{"num_hidden_layers": 26, "intermediate_size": 1024, "norm_place": "pre", "norm_eps": 1e-06, "rope_fraction": 1.0, "init_std_qkv": 0.0247, "init_std_o": 0.0, "lr_head": 0.00487, "batch_tokens": 65536, "doc_mask": true}
Each number is 500 + 40 x the weight over its row's rms, rounded and kept within 0 to 999. Layers, rows and columns count from 0. Numbers have three digits each. The size before them is the row's rms in percent of the matrix's.

# layer 23 attention query, 256x256, rms 0.187, rows 129-150, columns 128-191
113:484520523570506482525542478503537513535511547506462528475384507511504495538487574464523515491541526501500559403494490533468542493495543444498602508506525445515487553524447539489570476486514399
091:496486532498541478480472518482530459598404468546511524465558458597550495534579445476542477484454492521464482362558469452456562525487503580478441527451554529553476509466510567480498484515502513
103:517413486553496445536456560450429545509437467501454474458517515555468471498471515499572533551532482581556498476525493460490446469559482532509419464493529488366518507482491512450490507493441525
094:436428456434526520483500463428425527501555548530523516518476515457487510461429439451541494531520479593494497497496555532538601524474478521524511442507478514446501518437427507536473451430500537
098:573469512434539467490510550511480568454487492529464527494558454462500485494491486461494443513493474497476520560470436463462458524517469538457450439504517537549493532497515550504455574510537422
094:626457539478480474465496556566450578499556524564509446437478510461569541462521530494535548526558489555499524499391472385444481554534523499535438498440428531445449482536533516507480503535469522
090:556530495462547476572564474468549445531484504477510542539569562537529497560512529558502543455500535530403466462599449502521548495523510471518560519467485498552519505546485523493490479472537513
088:481492438499494565523564546488531558440563497551493518515531577481481474512488526531448497512588437506480489471506505496563569525576449505603488575536452450504506504529513492454530498527526534
091:472494544508421484569481485521522463485526424508481484536536513537475556526499546501452477522496507529463516553484530503467453573466397539500576462534451452447521546518545513523496507494502492
099:461526452443480442484510527535525496490553546479603475450463552530456531487489524529466544545516497547496499545468530506585578494539541497545542508535448548497479481495479473417515451494517564
091:504471509476460489536495526472570468504433520452547450526522517502533532548485561549476490456503522437465605569431527548463526482457464565497540470541487524536525492523511471449528433499527520
099:431497508563483463496582516489558523407470503550392451476473520512471400513491472522488479523456508536505565494487448429448454531478481504475615521448505462531478475485532529533553428532514517
104:495428528463430496494603459520487485469523548506492491480547450492463467464513516493515456529508437480482464490523425502525485508517535467378531532412469531503443480499515469440547479546488439
096:459469486432488489405543508436556499443579543485539472531456522429547498423460486458533496606515552508505460489490526439455529535517472502608494455469494593495527451490570498504434549411521485
098:537481555479534485479554475457480518458454520491457605499504529450520513538518499498533539539473508517461553425546486566516447511448490530513445501444478522524541499574487512551520524444496476
104:486467499536472508512495515508539458457575427535565468513520501555533468490472483494485568561501487511556522498505543542553572481532438512437504510479422506505542520517523462553437478507477459
095:570488508480521486507536532519418542446527502516433501412556461502461512495470491399524549516518477496473510517547439535509513490487456509487547519461555539546502497474489456575507514546478395
089:532490508528554533452507449487440456506567497520471534482456532530518462505501527477488486525553508467534497470551478534489467533460541527489487545506410507520445484474521523484467543533565511
099:534584468527498522480495507414581471462508508542470475520499557545481463545541435456461475436585540536504471498521487495543495541545574488511510473532520560511475413543478536452466524544568545
102:473457503522549483532503501504549514476545534574448524573506459491519463514497509517493471496556525454455496494563478478544454491519427443518477503456472554491541517502484535446505465477484450
101:481452550521456509504559517445543451426459463562459502520463449503519490446584566539507538556521525463602540475512469487521566559497437467486475479464456526504506553497492483510548484492511479
106:488494515517473551542501547530435506548502540506576457530536465465544491496531463473521472475557459425469470459489483563458479491511501524507436468463468453514494512487483462551483608510502512
# layer 23 attention key, 256x256, rms 0.191, rows 129-149, columns 128-191
088:551496526517509539541430429496434455542498512507503431501464427488501496531475575488495515486465494569590527445472480469519498532459521492490479507461508541472496515456509492504484462458511489
097:515481467459458480465472474446539431515492480553485504442547477516458528437523499541523489491531470528528477491479489495525487472518461533523488519574418536476524558539504494471435463462510510
098:471482450538496432463429501446515539451529442551485490467504564523514482506548500557522468477546502478529458548490542514507488411561519537540538488491579455505408491462472494555479532487506478
091:542430459521465529507422429496439500473512550444567512455520532499520450489415436513433486486487418515545486479459444509537518468522509532556513512482542524579533518546480475524511486440519435
103:498476521500506488497477504531444549462531557483490534534498532540529478514517475456461500504484513486459443505419439569488496581489581517457475522468503472527447486582499483550471528555489509
087:535546472502487489504533518575549475589570479504498517538486466472532519489467480520541509532533461455455452509459531513450519472488592446515449533499427536483490466417473509500544533417476494
096:450452455477499472498460460504459483547554507561508591498491469486403487474522489469504474516548610429515465459532541524495482471483489518505452483484460502470405565449472509489478592431475482
099:514427507462544456504498494468506558493463515517528533432502465601463505505469556580552484490485501464496482570459525514569493493418548508531485528417508592549501515484546491506432527497496492
088:492522514559488512567497518539564541566515472497542486551437520496505502438554499414520518491453540537460496461422492542461528534510491458439514509496484435470488448486443476578507484455417482
092:557486477443496497473480500486467538409449500461535532536536537524514503500514548523507527496555487441513446430462498457525453505447521502503608512470456579529475468431514502526529505522549428
093:532543505550504490512554515488470532486500516489521530496457511496440453499495497440546494469524478506524426564419533512500475533488467552472548489446520477479475549530473483570506529493512510
095:429502441451452520546483537449497485476560491585464499485526536520484480563482496516516467540512512506450462529535504498511559404492450533460409548467631481529472462438537464496519522496526447
101:441559470495475504520559492515474456518545531514485526527508500529467464480478443431536487508481512455512544442483461490473494416539563514488527492478474484455475511438506503506571497482568509
109:556485482522514504450488430460525505565531574500511518571555471488495439494487484556523549522496517491494545539555537553458492462462570479468565530473442423589468503511525549434486489529401523
090:475525440483465508485475467453483471487453466572529507579468530578498427490455520469532456533534533514547500561489426523439560452512494558498467473468528425517481504424544520486518459470482538
103:488541436485491505525449532579533518431521466487577459471422534474506458441482435519500505486450460420486467431476516542540503502608454527495473500560487488525512467530484448533499519559454503
095:549520472515481518497516533506555500541487546529517529512544486430444477531548426399506523506432524501462505449490420501432473453461501523437485474509542445478536436501492433467591506423502491
096:503490509465438566428499476481471383521501474499423447508487415517526572520527517490514535479542447565464521496484512508599474530503473538531490480551489508502492525472556484451485505494523524
106:431501502423569527506533527483502521495518499483465565460491491530562500537522568473503486499465509512484455491447474505463465480470527556435533516426491504504430545544441467567590500478502447
099:519545524542513515490494487526516509543489555474539446489533497540494435478467447566480488499424458530489532515561540489561515534542498479480422575481518519464490506583472480518435486565455492
103:480501419504455498486509449361518476509499554477482570544553441517413487487505464559515512553519501479529493534539494550455502459558540464452453449513489457541541496526538507499538449529564513